From a checkpoint of a small transformer trained on Wikipedia.
Size: 8 layers, width 640, 10 heads of 64, MLP 1728 SwiGLU, vocabulary 16678, 98.2M parameters.
Architecture: rotary positions, embeddings untied during training, shifted keys, gated attention, hashed n-gram embeddings, skips across layers.
Training: a variant of Adam for these matrices, 456M tokens, 7670 steps.
Each number is 500 + 40 x the weight over its row's rms, rounded and kept within 0 to 999. Layers, rows and columns count from 0. Numbers have three digits each. The size before them is the row's rms in percent of the matrix's.

# gate: layer 3 MLP gate, 1728x640, rms 0.051, rows 180-234, columns 80-159
# up: layer 3 MLP up, 1728x640, rms 0.0535, rows 180-233, columns 80-159
# down: layer 3 MLP down (transposed), 1728x640, rms 0.0507, rows 180-233, columns 80-159
gate180 093:486554545510533508485499473511461451441530441501532491520557544523506504488464487502585463493457514457522515487437501496565469510488456509532531484479453505480552483550508515527510519493452514512469540488523499502549560506536488429479510503
up180 099:486453606488507557430483518502515537486521421485448564468482590521526468519457498545516522569572574523460551478514491481534510572519501541511434486491489609461550465531578491480461608445535512474501519429515457485524479547490506463383470460
down180 100:566497517485442459530527521513407436482480488454452483499500504494530469482482401504530529477532511455496468469465448582579504457495473518465484495457498531514528555476463528575517517478492570527483571496534571500480532514476501475513387512
gate181 102:513493562535492508502485449478507473487555449403515469514495482466559485553525529541472525534541469499521593639451511514465543477521563497508540552527517496490483551544412487557543463539488482536492453513545531570518583509534466501460529492
up181 104:445510491444546470451472504562463506512474568547546480533500468508399535571463454483552497535505532533533538412591521423473519446467538513552455519453511453467516475484523437512477507485473552556485561468498517523556482532524452465544498507
down181 104:505522444520522536454524557555490436493525520512461523574484510530506517532507505480473478505506530421531542494459532477511432513460545542440471555489432478580474511507481513542548465477488541511512567463553488481561467512557495490489475472
gate182 102:559492524554440520501492539460423497504463437478442472534539435511497564535472548520471508527526465425515437447452560458548528416512563527484448593525481541559536565510522493481433474622516474464536474513503496481515443534490505552424471509
up182 104:521493566473498455490570486513543452509489494486530460503490480555389527508541444571422452522560563508401494569483479423537480445542445491449558469471502510517564466550526543485533484486452583414437561503482479543432439493472528506424517514
down182 106:542539608480514451481458462506520509417528485525558564511575596564412450481508459501542513423546524464518544545487535474420488509474457471433519466435584482546482510471452536521493479522404531460430486500494538503434479560526489522468557525
gate183 102:505422511427391482516482537513503518575559541457553529445515418501487479473545536500529567515411585509490463550449495434512470550471573466413519459451453508483481549535490490490506470578544551495498437544454514523470482521507484596506544482
up183 099:417457470471464512485520542499511545496484524494555550484470493576445459468494486427510518441509487500554479458401521511501466455451485540452458517486502494437454493490565556523466519548478522509448451570463491501506521474536552523453455556
down183 102:513457482500587521505421498526588505432508462527494460440467527445512493522521520529505517470559538591536536439572517507478535469451474559481468487525505561418531470486509473444518579521525560504486511494506493433523499459544524485521474496
gate184 105:550506499484451549492548588508498527505470478493421509435455479462505536447398476518532435574493565499459473496504492551465488506467502555462526510527486531501473491479415526459527538472561476496459514544411507539516535467514517501498504589
up184 106:451453499495487519434469553533487518508460519512540505493473414494517509488470419528517466508512450440534429410529529513477432436513581507469447522512483533503503450539507493527561493483512585472426459472530478549503429466488499553516487498
down184 107:524473474557504576552518533545489433559446478488590461516505467478566510523507450502536495522559529431521451553512451489381507529543504466497509511533518548548442486490472516532534476499447522545456521441520424478477518535470509556555502483
gate185 099:477539601563444506522457448491533444523482535493453472500516521547489464529523465468464482466476475452489479520484505509509409485553541529512399472455524516453486469533428487470514513558473559500500484524472534567509412412531497477465478546
up185 096:536537571526448477514508439475495473444576497521521490469487508512487441510524520488516520486485548545492458477518522518512477479513459507463531531466551595594508518456512596483516476502469478433468448489456524569562475595509491487487492496
down185 099:484515475552524450547472516556520495527505521484574491491476548479443480473546464518475460499451498512540513477509565569524448513469539499496495481489551535394589454477428460480493462465456550467501567515507545513459449537452516521490507518
gate186 102:527445469450457559407455454548521497520543450507521504566475501499502457516528512435471500457558519479475422549450518500531482595490442556498487508499515538508490514544494463502554496454482514578571507506515531508505525476550567606484534510
up186 099:514437536502511471475510543545500457529507469548530539462541485439445462493528587510454482491488490481485495467498539524561454467515540525484455579486502596522413517464446516481419456524589458474481525457473525458468467464502530530539501547
down186 101:486514486422495550502456567496498535418545410549556499502456458510497507547429480538507467459514548445433522518483574468502473546443541476461470491508455539455456441512445542550491445500516584403496542429469553556534576514584445445421451539
gate187 103:510514474482504520492541482565510458472547494578473493508443563540414469534498449481481561544516568469490537493565495466482468518543597495467510501473565594533565489540532495561498605423508480473565555537501494451487513506507439417517470528
up187 103:525485525498447472470520554571477479463497491380526550469475541406566552507498558508478388511553511430394500539432462473504416527424432435487501479553503568479554516560425547449441489428542387508454492472455503523484494514483457511520550493
down187 106:461494546544510512493476454571437521540499493460506569440513515477509467464513484513497494468490508502434543494407465538457549556475435482488472439532526420520488582440510541497498465472560512469462562493481469488483457505495521568460422487
gate188 104:505500465412565464528512492497480509513493557472529538486502588468498479581557489515483521528518475436444503559397521441446486488454498514567442515481459537487485504438477487521522462538528579554469493465455508508490477524523581479451563497
up188 103:443553462529516559447452506513521541443477503498431586558561583483417514548526552505459549516530475478568514441527498500522498542495530546477517510502553503499525509523525460569528447511547599472525526498518456470528432533506518454571472530
down188 109:450432459424460541550459509498559479469508495537518442547463538583542470499496561538481501500429552534428510490488478393456556535556492481486460460556521497522467507496420514479489466486530554474479442518437510468407594599464496501553511391
gate189 100:498468455550483447541424409584488555479563550437530480526501454487514475563532470466506449465515524536484475511514460527418417436500547519464599410494547448473505544550490483592483497474497500528483552583463455429532516474464480500504447520
up189 101:512464520437436555488503577424494509436472477547543516443425487506584530438480569520511549528485502466452544552478560521544457525474511503537470544449495549453555472484522465434511514517528449502519447446504519526505528474518512491451548536
down189 096:534481457447541486437498554500533505545499464450533555503466448489517525491475500522486511486520544468533528493522522508566480542516465452499436462504498503435554544456455526523463519444466538476476468502498488486502550469481482466485499470
gate190 089:453483542500453433472483455453453408498502545532549493536472484458592535477477455526502523471484489445505476458499479540492500506492365520512467478522504439525429442526459502478505510455491492524505512568447551459526473428535479414558455482
up190 088:457469488443620524575486539517451530531464479596519574496491530506486535520542515427545494513442562491523534418537525427591576488453568579485524513503481505498506517508547513515480552511478411482546543532511417442491481575505449426466462480
down190 092:481508528492469537446575500518448565538479421471475495499520448521477498437499416470544431474533445473444470527492534513477527578457490535504462546455534549489485561596466525479517398472449541466457521449522475456449462500457521465493510584
gate191 098:535497514480514549449460521572591533514454562583505417594502497591563498433493524561520516380496503504493466526487486509490533414467496502473493475566529480487556519416487505539516622520471476519517538509522462489450465493469462495541469468
up191 100:434495571536573591457527487535454461564551464511495432497455480436450477480494475457546473513535469457508466406491521523505476560526515502453494502467490545539518498500544466448464527542509539527476433424528474463461459530378531485494440501
down191 102:517576539513426465482531481540541514501459520379438514459499484456519492522415491492478511537463513425509506500539478511494572528530472526485495393519454473462505450512599552519429469445546467496428421436500497532538447514518552463452423457
gate192 103:529468489466556506480462448532537525504493478527504527522518523428490529578493591503416597448474576527485559510576525536518508499507517536497564531577524503468573508465586481528503563540463505519532518503545478426518513521430458479522563426
up192 103:521385436511498460537516472452540501499622526521468485511433561523554521469440458581522458488549481454477485505467533567537507574537570442526553474443504477520475444509465446538495483495517454519452495452446588558494515519497578504508503498
down192 099:528553427469500532526564476500468459513517493450519476498493539468464539468448482521528550517468474440468499406438499520577507516570502446503511463508466515578509505510491458553483512414566496515417460425458539446429431528522547573525509429
gate193 098:505434477495520515447474465490481493523537469484513457541558517473410495561499504481435475492447566537501549468469483529518532456453438495459495532517500495440509531509476481482574499551527495454415474498453549507477542466472544558509468442
up193 096:530421587550501488417455467472494529425483502522508553552517473541458541466504517501499478511453506546517516492530481474474465427546506527513517485503508569475457523456470514471470498540528423437520447450492548501492518482430522518566440522
down193 093:408489531486469489504521510490540504568480488454497561513484464573574520518491527473563488571504473549486503495473537482442488493519508453576463554439539515458529552537382550512406477545480474513482354477462530542461509496514594465383476415
gate194 100:512518613518488565462458529451460440501458474492498493477520423516594495549518514471571477539508538457533506522452491581516452447439479500504535510582407517461465502499474480476512546451515496505515506548451492444535533556488531558472537438
up194 104:498490463542528412472562534496484515483503473429428537472463449569507529446460444480452464506486482457523412508546559518569482424509495512525472565486469502494506445490519473492516557469495519510522454499522516478462507499541624510539467526
down194 105:495501497594429398501469484503513486481459472518535478508464519487552437428519502403510501447500465473406502498489515528512502480443520510496525423510456367497590513538407477486436494480569473442526551510502446497484474537553512529508495500
gate195 099:525514481510452563460445540576468532439441485516452552554512489485552549532468573600441523511413487497510494492424497491488469532496537496467452510562473430449489542511516491537502446465477538445580482524534488521499501501465468577487448531
up195 094:475592555463423505510536548498467534524428570479527501477515441444596551514460512456509554559544463480570561417503606488530481533461461518485491455471455513541384530559454563403506486520504458475475502443508469487483513417503502500486522539
down195 096:485519531519478458445484496517538512486438479441548481461536496497464521499491516464498558461564445529544550500484521482540523480525501452537446445484482442500533576441561478547518537520469503606482476482543489436470542511455489490573498468
gate196 097:442461469516498509459463554523524462502522542517509527544528411524566545610557489536512521503452507458553533504524477480469521496447488561454493476468503464433534553601454500508512479430497438504475499549505525489526594444513491555498527553
up196 096:469446473530446479478454530484460497471515478464478529545373510439547506449509539477539564491435569497505559556459516596504534549536535469526487478515467527501472496475461481542478523547517428486525491537466540540513485543501514509476489505
down196 096:433485447542488461496504499433496508540530528555492463485471481494498507500523519592506601580481462524411565473469446497562459465534564557523515499492449596488527500491458472575473472481476488534477519516438484469486474449455492444583426510
gate197 103:458579416448510529439462433559455555479489451483411544557476527428504482505429474461513516453553552501458420527487480549505503602476593524514510495491510519475468438510628534481418467483441529541469529473542503492438519508480559498438476419
up197 099:476543500561470472516523479507468589495548521535524490467533472496481524430441517561512525508473494545482499483425449549413506494516440494505525424422529479475442508483508493497515426459530549475488525442474554581533449500479521444487539509
down197 100:497464454483552503495495403413464481506514513445503456506557486484475506513483517465526499534490533442518491526508511487495534491424477493574516500503473492395465503437455433470532552437520511472485466509494523555508492514490478420499524493
gate198 098:550480497538435513479494461465603510492513537464494449542526434451495514579470449517494461499477516521467511544476397464447545469492526486537458445488461500498435567514493493480424478424489476562478492584507566499503517516601573499445495546
up198 096:530504549528524510519439504574500517533504502483475559437525563545573494440506504465469523471547514450545455523538556574449510458435533441491506497525455561461482475520505459566481528491480513496494541404565498496511445459428451542580510485
down198 093:529539514456454488521520529482466506441537487420490469497532511515524464530535460535489556471531537526504446569496484497436487495535520475535543494527504425502517539492500501472492477505541575486501546469541477531452438479569441487500512455
gate199 099:487493506492418547513515537454542525559474523545428458588551521494486480575484525457531473526521576463521571532556507460559421534476507475500521501532489532397477472551473530515437456545476551501468518467482506448502478475526528580487539437
up199 101:497453482449524552517546476492533458509491531500539522485488521517523469537489469467504558418482475491459499478435534510466463457496488541458507572487457468540521491440535531484527511587495468413528478560510520549490562456468496505507486489
down199 101:540512482484413474540523487478461468494520472500477473520523501534489451544423493561521559415482476442486498592536464535493423505554554511482529452549515493565562548492443581499509514459518557509527426511470532485561481463413480514482558499
gate200 101:541525509588520595548469513513496544502545526474512452522485433465444485499467453546446483543478484502469522513459456540496478533480530435541500447534489477534501556491495489455465520523437532509504522498562515472478500461563469515511522539
up200 105:489495548553501484482476519479537470509422481530511494483491511488469500453544461417533539496476444438515479472510421476466528535556537539514535402490509512502529554470462532450488525499487463449483490487499423476494459563463450514502494510
down200 103:520512618475431510459498519521525418499436503558540539498489481550512441484479527440507470453497520452520471522578546455469501527473535469489450556473559560526515453527496500444415490478507512486523510521423527516544533608507468493469513565
gate201 103:453446480452473530549472505494463497523451538500522509534553467515561484507459472574539549499500478456472506479472571518529454493532519491558524574562445448512474565517512546444505495467476602447464483568508455504497423538532524497496462472
up201 105:444502466491540477524480499506472506457488490449483541513481489492488572527510534482538466516413559520522499512524541533472527445443476472502539497485503429446608598552466426535571557448569520557470560411465424505536460505500437415518511520
down201 103:610531487536477532452532527516517445468549450425492518514519444458484472492524499478496512459490590493540466471512559560474580516543526471468527500480539506553402455472516477504548495457482480505455547521500541530452466583462410446520514513
gate202 098:512498548491439501453556461422474459503530520598508502530537497472475603540527498428549493495438437417467626490452448499542464579540527448524510502556540473480597482539560548461565531543448435541519491507488552546502454511503508534446474560
up202 106:468472500439506551450467496471455412533567493513494489572477537444563506531577554450582527504434507501522589472498439506562433549497470485495543560514485546494602431550546508524544488517479441565434507493496516458465492497456509518359442544
down202 098:528398474470446530487482478471463429560546498545475497505402499456476587421494508513478475542483475504506602502510446427484495558498472497502490427435492458541538492464495439466544447494437527497529499480536491474439468481456573491466486468
gate203 103:473558454476504555505508518494499610527511504483498509508429455504460479457521499502495553502505539481475524466519589439459458544476509498556516541515571459472579544453492466505531475602505505455580458492508582534467485477436455501445574508
up203 105:444532498499425507481541512476501493500421571538570482423515486530535447493519467534522477538405515538501522499521513383424568541487494483528491559499446497454462592489453552520532469477475479530439472527498475515506512500436453525414551528
down203 102:424440550577442507417428508467492494441478570444571489549532551480429474469439536481473523453537482554489517491457427579445502523478495489475465545456528516455498476561500468510426461444435472556511467521491533520424529516530522479495456479
gate204 103:510458547500499453466491520567439537510522497490498481481526515495591484493528545540512532394530538520479521517552535472434529507471491571452472548537471515525453434504545468485444476483494445519514467557487489539520576479496468500492477481
up204 106:541474568542475440544507474509443506444483562484505505544507451503522498518550529490505482420491547530522544605576520508511556496511489501450441516567479400544526487464573461527496507554447457530507440491528555455497565469503487530521522454
down204 106:495413490540554512524560510543494497515607520473544487533450424548531488440543529578473501526481543563558459548464509504433522506470543505474562470439470500472522484504515502517534534484471498549441522496482475509536481496509459428455469539
gate205 096:497515555529561513513441475537554497509441529481519476518505487447524450474446417474534590518461459516550483545511512419451527525542540499503430512488555532547533541460508504524519483470490531480514544539499505413511526443539448537526481458
up205 101:534490459552551580504481467585485503424416496484443474607539491494545490491495486530471469512514464560535513484543571506532443547490526497483480535553507563390514443486485481570581455458485493489487507557443475519521498447522465537545512519
down205 101:517433486586529500476497467576482507513486526460511539483461510501546511489553558545499440479434417477501494475427547496503523545447498553395513521548459512510581448501543480364545508512565534500525477453528460487470522510610579531493485466
gate206 101:630485488532496480494414534495501508544595441532498453450489470484523479457526496445475499453482446491466547509520502523495543582523569561479371465419382508518493540532539546516529440437523490514523460491532490526486554559482542592445461471
up206 101:479478459511506447511577534437520497552470514512618492510502505514501428507526509509575468500481465556447539461479556556467422470475482554527501503533524490457448448475485546535500540442446544529474482555552590475481456475535474556478509531
down206 100:542372464554528472456433531488477528519530465554500464548544545487579528453525448514463465543458456585596480509492502573451456525491512518537555504547549514461406514465469487488530517511464443477524439425543526472447445473466471555436507527
gate207 106:507490445489477493508451533495485491505557542536504499449528509560528521514512476447455550420478446487529604440494483545506526470439555508468478589520549537527538476504528552573513425539468472449520469561448475528527498485511464478486413506
up207 103:449522492495554490591464466484508548468491461473506468546563535565520473494580493553507473496494483568539515461549536522504445515436471534538502505438486472462453482553462458500439566537574563527452435512515507421571495502480538471543557534
down207 105:530519545520545467474517494581508445558494520535495535478467522485517506524529578461480514460436513568515469454505558473468419526488437630505512482522556518445459556519527418422511525485497586491475519396537560548477433483525553604514541566
gate208 092:516526572543441610515442504518548503478504501474480549475521517441490502532502485466460411519450444443524541432544476560541492501419515531493437578452530473567559468466536548499470587498488446483451447476465460520545511532516525546409472558
up208 092:516485533532465507457443478500501520562503478536532473483465448544522543558580556531525566477483448462511486487519469505511497570492522492532465489455605497559415556569470491493457514434453494494544589520553467516520519521456481525481533502
down208 095:490462497492606540471499488476477532522539467555445511542511501562524552575492536494520526523519459483454537475486456534495487526550535461524456536558518497462558467506519450482473472477435497520507461556533416503456517503425513415438532555
gate209 098:510511469484453531467494498559480418489532549536509541550594522529508457564552436487560490501457496467515537478395455416485487490494465503524539492492473506536541562492471499528513585471496511489477503466434494537494490533521478551518554525
up209 100:517526454450534554445485567554490479449497474621430473468482463446497550518427521474462459514542489492488542485558406479428494518491588502522496534509576494444487510527528509497509559479509469514475490511500477541498490513458494433545445512
down209 096:472456493448550538533552507515501496485498544522572516492519473508483521466547500499475519491452531498591553512467506518545557494474466496479479517523458483479568521490529473546462497444486545449588475480561510506481505496503527520478434462
gate210 100:488576518499502476493509509515511452520498530483516501540571495575514476493462438486510460487600414471575515492473476466488512510530506528550514526525542448530465520558509594456460487486444537538426487469568520420501548434505466493514532466
up210 095:482518443473454483483497509489514554444498399446408410547503601414512511481502506494470506476525550529474589488494444552534529504486528550550558486512462458393534491533543483471577452479508478537439511497530507450502542524490509501496479528
down210 100:523505532541504471510486543537507480492522589487509530465555454521502494501467479562482443544582473485553456456556519479449474531487466510490415470501453476579450541464485573507471505540475481496459463475529533520455541466454498529546530456
gate211 098:563510580489458562510521429480530455548517493499534505508526410496465458550542425452471500431539438470453550542453429614542549533493479484500440498500469565576552485503480567463557558503467524441418590510523534457569521549520495539455560417
up211 101:495529556523417438493497490500479502537497537513472562453517483553503532484559477486507478475482501519507533561477525510406526543540470556556518532537514402488490520439516561589456444447452486458510492552540502541498477490464469452513580478
down211 100:499449484576560412445547503435576501461465505544486519540522543492562562467546479542456548569487501516423469499457526532502490484528489500470432506531498514412473521484424537575483521457564498518555480515505547540532488523487510480522471433
gate212 100:483438478401469499437498462531559489542513563574504523451508486549529563514512487419483525472483496510497509579492533487498488440526485481529545458498471420512515553413484461568490492470461440519439502522480535505480531519580463559497474496
up212 096:487488508536539556494456538511548443477476461485470452547505489516468458557534509457540501573464427486525516513544478450523466551488557523416518577533501497435590469475469515456510556515436492546517433452494418453507480568453528500499498495
down212 099:571553650478428462495505526472457541455489490506478490437474511469491416508577522529447523531546526477407528553509490505520515497420466503515526457498535540460473479539487580515492524472516473496506552504496536463502516509508572447520489558
gate213 099:488537514500496534496434529482559493513497495485556530548457510526527491490570531511531470532463455528493483527537550495568450532506449511486468510458505488449500439516401538452566473533439465520552477483497523346459554582527546477502495488
up213 101:513442574497521449505422488468522480487471441488540477475480476453497541489520536494529559503488445463537523522537486477510466531520543415481449579492448439480430585528420454441491511532552449445537464475466512439524460490472479573527501503
down213 103:457560546638500522485489405529479590516517465498512493407485405539530516545426495597579480554556461491459490549513492499432523558452479447447557439468494436590440531550498508422522537439484509505482474495487493524575489490544425452473498465
gate214 103:564499486432547507447437507407487616528512550393516497472505498491566592497516522507543485486537522493439479488497484500480520456464420519433520534530464512465467511581466485544523493534550436499500523578584569429430534554567478459464457468
up214 101:444474425481548502546480499456527595498509494373483560434515454503471590500519510518481455550522522462438517450512457554588485497551463415474601496523523509516464554509486490478522479540524425519476554491444531460466547589503527498501481507
down214 100:478454442512528423524521488542464522584546475522491544493493497576537469513568407469456457491528510402486523533558544435516435462518548563496489544486474558555525454444493500593536499479582511481460476460431467482410532564433501521515517517
gate215 094:569539507532509488509512448473504581483462572483543498381486476535491453474479435481528523462444505498478576533464530551527430511509459477463528439548497458533534496531519520544492548491428461481524510481497544537530553484445538562470433470
up215 094:497492492514467513465447506475549472489547469470483476513585530468420467573522553420517548500513514460494465527556429485528561589555512481532473480551482522478483544482492444511522581506539484512491484535459501422454486503494374451511593531
down215 097:573490437451515490463493535531487535497454579545560470405510498411404476535508531537448577526485525495522489511493465480519528556514519508528424433479402464485461441488501554514574519537474493549499487457494515416496554491519471450483515493
gate216 091:499511510570484486438537512529472530509489584427539524440545476521497488520531501550512550493557517489518505505512486497497584525524470552527525558500480479489459568488452459530522537469450533575530583494463520573546533505515523474502556515
up216 094:563401427462586509451462486424520553424409511510471554472454436516597570425504468519469494503503469457469497418515474500508499446422570507421464460513504494563385497540490516512489559453488501500584485541550482514476510517541507501482485482
down216 095:466517474471485448558524434477488485467542525494494517440506522473464499568512544490501516511429536482440519518507492479519550502473468499614548589475557468498527565540517508583543501472476474523569483474597467495473477573463498554508528559
gate217 095:500535544432452536491516497489452489489464492567519501471529526536499522485505567484482545522547467555539477431492404403460546535471459506457512492518457519529512462492476511547544533530505512560458554502475577589528450489469521548461473533
up217 094:526540513505526511532489518485465535532533503456476508508544547506481503499456523460542505545536424483537416466512499411580559550476594574488530501504450544490501475548546461461564541509560488502461520461521537494509546543492522470528533524
down217 096:504475463492414531499549505539491474518482505529535548542509469541497461508483521502543505551485452470509474531438434542547509506531538570443520420488525427477466489502507529539550498554503501489560467547456557516571502437471508473544486477
gate218 101:590483482531565474535474597484512480453515499546528465473529482502520521530527503452548455526512442468560410542505506516536486514494541556509528511470489551566467422504509523496449519523525459481533515473504494510409519514536472499502510517
up218 099:552548548442500499500480448551473464524485456550477557546530501478486503525460448548506497524541535500504483495482470347494545487510448447492518558506548466526492546511489406522518466527548515522480512500504532457462529516551528527437522517
down218 098:507510517441515524518544491456492566556548444530548567459479461495545390491568511503549483508474466508540451491480545581435515462498504453517489524455496512535463514507584484490456462478424478459522548486512560482592472460427483474468491511
gate219 099:534455497500481510473453536519464464445444506455548461457511503539497589463444538508517497477491491548499528511489497402500478514452421502427521447530545480529542476523507454448503492439510568476480493518477486417502559522538439503459482495
up219 100:416548512530531529450495465566450477459568421459427429509525473449504465535490486481498483527474544503494551494502480431460505507484615431545532482517525446484534482378494507550515497559451539481588531548485537450474519489508487453543483456
down219 100:488509514527507523503546467517490538503464521478479559556514471478542459567482490519469431541453416463488546540511474504486517503487544454500468513477499474550544521527593577479497445443498505470468523471465506468464551460556587471518496480
gate220 098:438519577505548522441455466555540578472578537468518484544489481478499433466471517542486483451544540455492497445450520517527559468445465543469537462555499460512514489405455472627475517413515519502491496495522473499523568500547486505574549438
up220 093:546494438489462472521461500492451537450516496540481500554499549487533534444513453510481542458488525509530483538521458473446528531478614467533495514517510539427535534466441512506512519510541485496572474489527448596569513459540504419508461463
down220 095:474492480482483554450505530577532363563439507515525503385488493478505449522490535426535545575464564510497483461512508520545506542482507524552651487519526503525517542531538503425488514526490406453435492488477481479512482482526458444483551546
gate221 104:484446496461545434447442507432485424472514517584490411430474435483504520485517497469534498497495520510497510570463461416487443487501567513543491415540489469491555527544406521430474484496486455528508449516518477527484498416519487546442547490
up221 105:506535474520499499468496462497499562447539495473511463528514545543508505531533466549500580509497519476448526520492497579473534540537554547471456499433496476527501535565526492518456533491462447494513447532542491500501458602403517515429542430
down221 105:432481492489491549535448485506549514503488458468533533481525463520571466555473460552492609533503539493555528401438498568498429567540472506490579429509576517479494522483553526490545465409547492549460514588455589578559462481529524520494451500
gate222 102:451552494489498494473424517523458492520507547502532472545463421564556484487501518513591502484460573526500542495555509554513547496513492505502426504511483483433502540507395525503496549514537504436488556521508535489503509576480492573404573434
up222 103:521522509468449525468425468555516476518533531525492466512486516476532520431519445514465524547487565459437527488513496510487476468580510451506477511466516461489536552487458486572479588532442497413451502485502463517521479473517476493410487479
down222 103:397481460494540535512432503558551489519543442516456466539516502599631506450504457498520499521537501499506529484538511546505528492461470510494530532519534543474432533527457532466519516502569571501522501511470552519530480465557443490474564490
gate223 097:514466558450543493486453480473535555448506443459579504498533536578520490491512460484549511487514483590521538521497470483542487519488479492490493542495528546485500489457530472579570451544521514487520527551506470420515493515492499479513527488
up223 095:409545473535493564601486477450520562476531517500552488496527454475577501513445506502449500495553483521538483509496533494506470368493505478491482484544434492514459485513580479532498508498581498487473484501505485463502470520527470489517518459
down223 096:564488547430501538487490461503479524503505422601467513538487468572483469518484533548554500521486469438603494482492479528372496536476472535496487510468614458489542514425518539501518541410455463532440493568477514462511527495471507516464512490
gate224 101:466455582478521523558399476525490466550517405475481476438539482428435447447548487502566446510482510465492514519531478465425449542484504555448479419461509512481508538578492533523479475457459468558483533557501534475482512481479515472518508495
up224 100:420559483480448521509529526515495508568446506501483492483430489443516523503473526405503547512456484452461484509526523520501475449542530493473457540559491482515507453476531582557468515520512490512529477468465404522512497499603473472491519535
down224 100:567536507456507485539528489484455469593451452498489445431533479526498533514480453492544480506412570494521514507536499508477565489502580539505457538531590453503526472472533431546531447490526535454431529511574575457372551526509453492575438457
gate225 098:484518414487564505475470478530464507420543553466516461431518488501375554477502547502500524516500439512564487505503492453502513508482539523422607476528496519472584523525520446548553499502510535488552557549443494533496565485507484467568545504
up225 096:478555499525471453469602425515542483505533530504502540483514469514494495545507469549452470567517441472520462553457421427532483498524516569582558441454486477497521497461556568493517532491475463529574510527518536504461538561577597478556525436
down225 099:533528518563560485430490483570555495418417426481566518483585524516453498577499519490472459513571473491512480493541514453441511451531483439550481501546567500509480503530568451526535451494483485459535426486459486474511573457474546415573475451
gate226 098:509525478475494534501446504547499521549513532469496521453615498531502506531515479525438516500543505514490492517531458495429477502584521593460492438550444511516560511432377444509525578562469531534506484505485540458487525490497456481508485466
up226 096:498466536452512496545535493482487512495387527465462517566520491522503573565564479521406554536415471498545545545497535525533496478498497460504478557520462418495460441487549529534540566473520486487474535437551501521508486453448498491525539577
down226 100:557518491519527554472479472535467514530474530532553442483518517507533456532515440496557511543541559510538411508455469561545499514368535505424552556531534507528506548468485448536565539520526508545546499524492472539419478514523492447516490497
gate227 101:520487520542460488503443488450524509454456525507523500434472493499438490446476585561515525543484505511515491517533470526478438511495481464520536507533472463457463452540436580491479532506479477564532475498479544487531548574576482514505425560
up227 102:543565468478496518474509421562487520524442525507479441501506498484523426523532471505486510474531479548532450516469502600489497519484502444539569502543530474509500547540495539534514501470467467500556499489530460483563509463496415507518551445
down227 099:496459509542406496512530526454477568426467522465493487538479449485481535487446562511530500535473441539510505532517552445479490477516496517533563517494439505472536475558491599473431529514485491490528503454485514503562491526560523498461483464
gate228 098:534554580476429466497499516464448416463502504500523472446444482583515559538520555530540485498520471457538507468514471501524479534539510509538516510511534464481449477531461509537492474486473566462482515525453588583480525523478467448451491466
up228 095:545498492559480494504494468468482460453502472531479529469450509522449495493452554477564458547477518495525481460514515414581450494513591462454506457560519499636508393454490465534441453490529490487488491494547498551522559571498516428496577485
down228 097:515527435531549491451497432482382552520517528504586498521585491494561535471525480465472528562453519576445512519493508549479511418487523502512513554443547530553519555527555444582561527459552490480562478565525492471490479440490455526496528511
gate229 101:490533523509476528512516479507544471456538562507514481451505421488507539579474506534494466541546481483512492480470461502510508526492465485432497436515497482559431506636430520456523479512481547527489539497465448475530556426567516545554491468
up229 100:480517497497517423438525447461458548519425505537527529488514512536562600479452514509481478513538535469494433505513510484526500478515490516502483498445568539481498474403542486490427489494469516557460512530554508449531573501503603447550580463
down229 100:485529471513476515462498564531488504491538462531457489486501511482495529532491485496472484507513538466531488569528596545500497489483488496461536455484515497494507491505401531460460542554496467426495451471497531543483473475518459591546475532
gate230 107:485540604457475489454465447475524548544501555543566473444476437480498447463438536551509495575498500485461582498481490396461498511534457447456518499570510460456487471470518537483459464495509497503545503480479566499497491537497461552423504498
up230 110:498469460512523523533458534500431487450508457480456534530523504542545489437518498398533484441512479490506417530532512563516430519446575545439487505544450535517577522498505453499555507459529546532475512513492462498506472433519516518530539456
down230 103:485486373535500500538558518565501546584494481481538527465532491450493452470507451550475508504516512481438443473477502548531492511456586421460518445530518575556510532490526492562503496515500498510496515575464504560529526458518465518541468557
gate231 101:533488511571479492434475468469432478534505486507455430539484469593525465491522483526399428434506516476505453566485504490481508482453512435472479532529495471507537436481506512519480593467463535499520456574504558533537483494509535450510458474
up231 103:475534461573586440527504428534492454449416547568439535433444470534439491421506451511541446480486482461580482541495548529524518515522552488453536568464486525459478494411526500491518525501382532486511506506450460519524559563546461446509536434
down231 102:443437509534572583582468558460490464549507511523583549425480460484512494451482542464521507511478419486443558481524483406555519469468515496453539509535475458483474475435524463570459522493521513467530547525493474526497432590557471537543542514
gate232 094:471474575525438521494531469431526517453582517570464536500493499511512504524517484481563515481472465490471525501531427464485534516562425488539443422510533504524562542516474526478465459465496468477545531564490456496498582468504532494571511559
up232 094:583476514501499518504467541543454488488520565459450534500466475550506527456540515502444491489457521491583449532515508536433512483469551458482492534505417481442413496508516547548467591448520423546520425456537532483551474572455546515500414414
down232 093:476468447477565472443490517501529513431521432446494531480497507484483456555577436485534475542512503465550473541482485424470507479484440479518557469529492491569612590430479509485472497502564489496490495461574574511361521490495501423518456476
gate233 094:520430455480504494556526522475445517512483469492546585466605525491449519480536474413484544507599533448429493488517445441537520501497528529532486485507542492464445469484471524467522559581549553448504544494535499487509440481552498546481574500
up233 097:586540503466517579473435454565463482425504466462468507531545510466524424501456413516389469455526494465453579446466487448517472511475474532474517498475474455535516445519542558494546523513478487486559507479491529464516524474560538443490531478
down233 094:604533482499479508486469452435562451507457431561425553417567474468499487516482561444437508465454529519514470532523410522474491489560483485536531469430387447494527468545493537518492496487533525457553500455485527467456448523523505471507523473
gate234 100:533572506518516513524473526571449568482490485411586451525576571453512496512510501513493472492534498487473510533422388548538486580504558533472549465530582501503438513537517486505504561433515477491470501471485462435497506541424542453538453547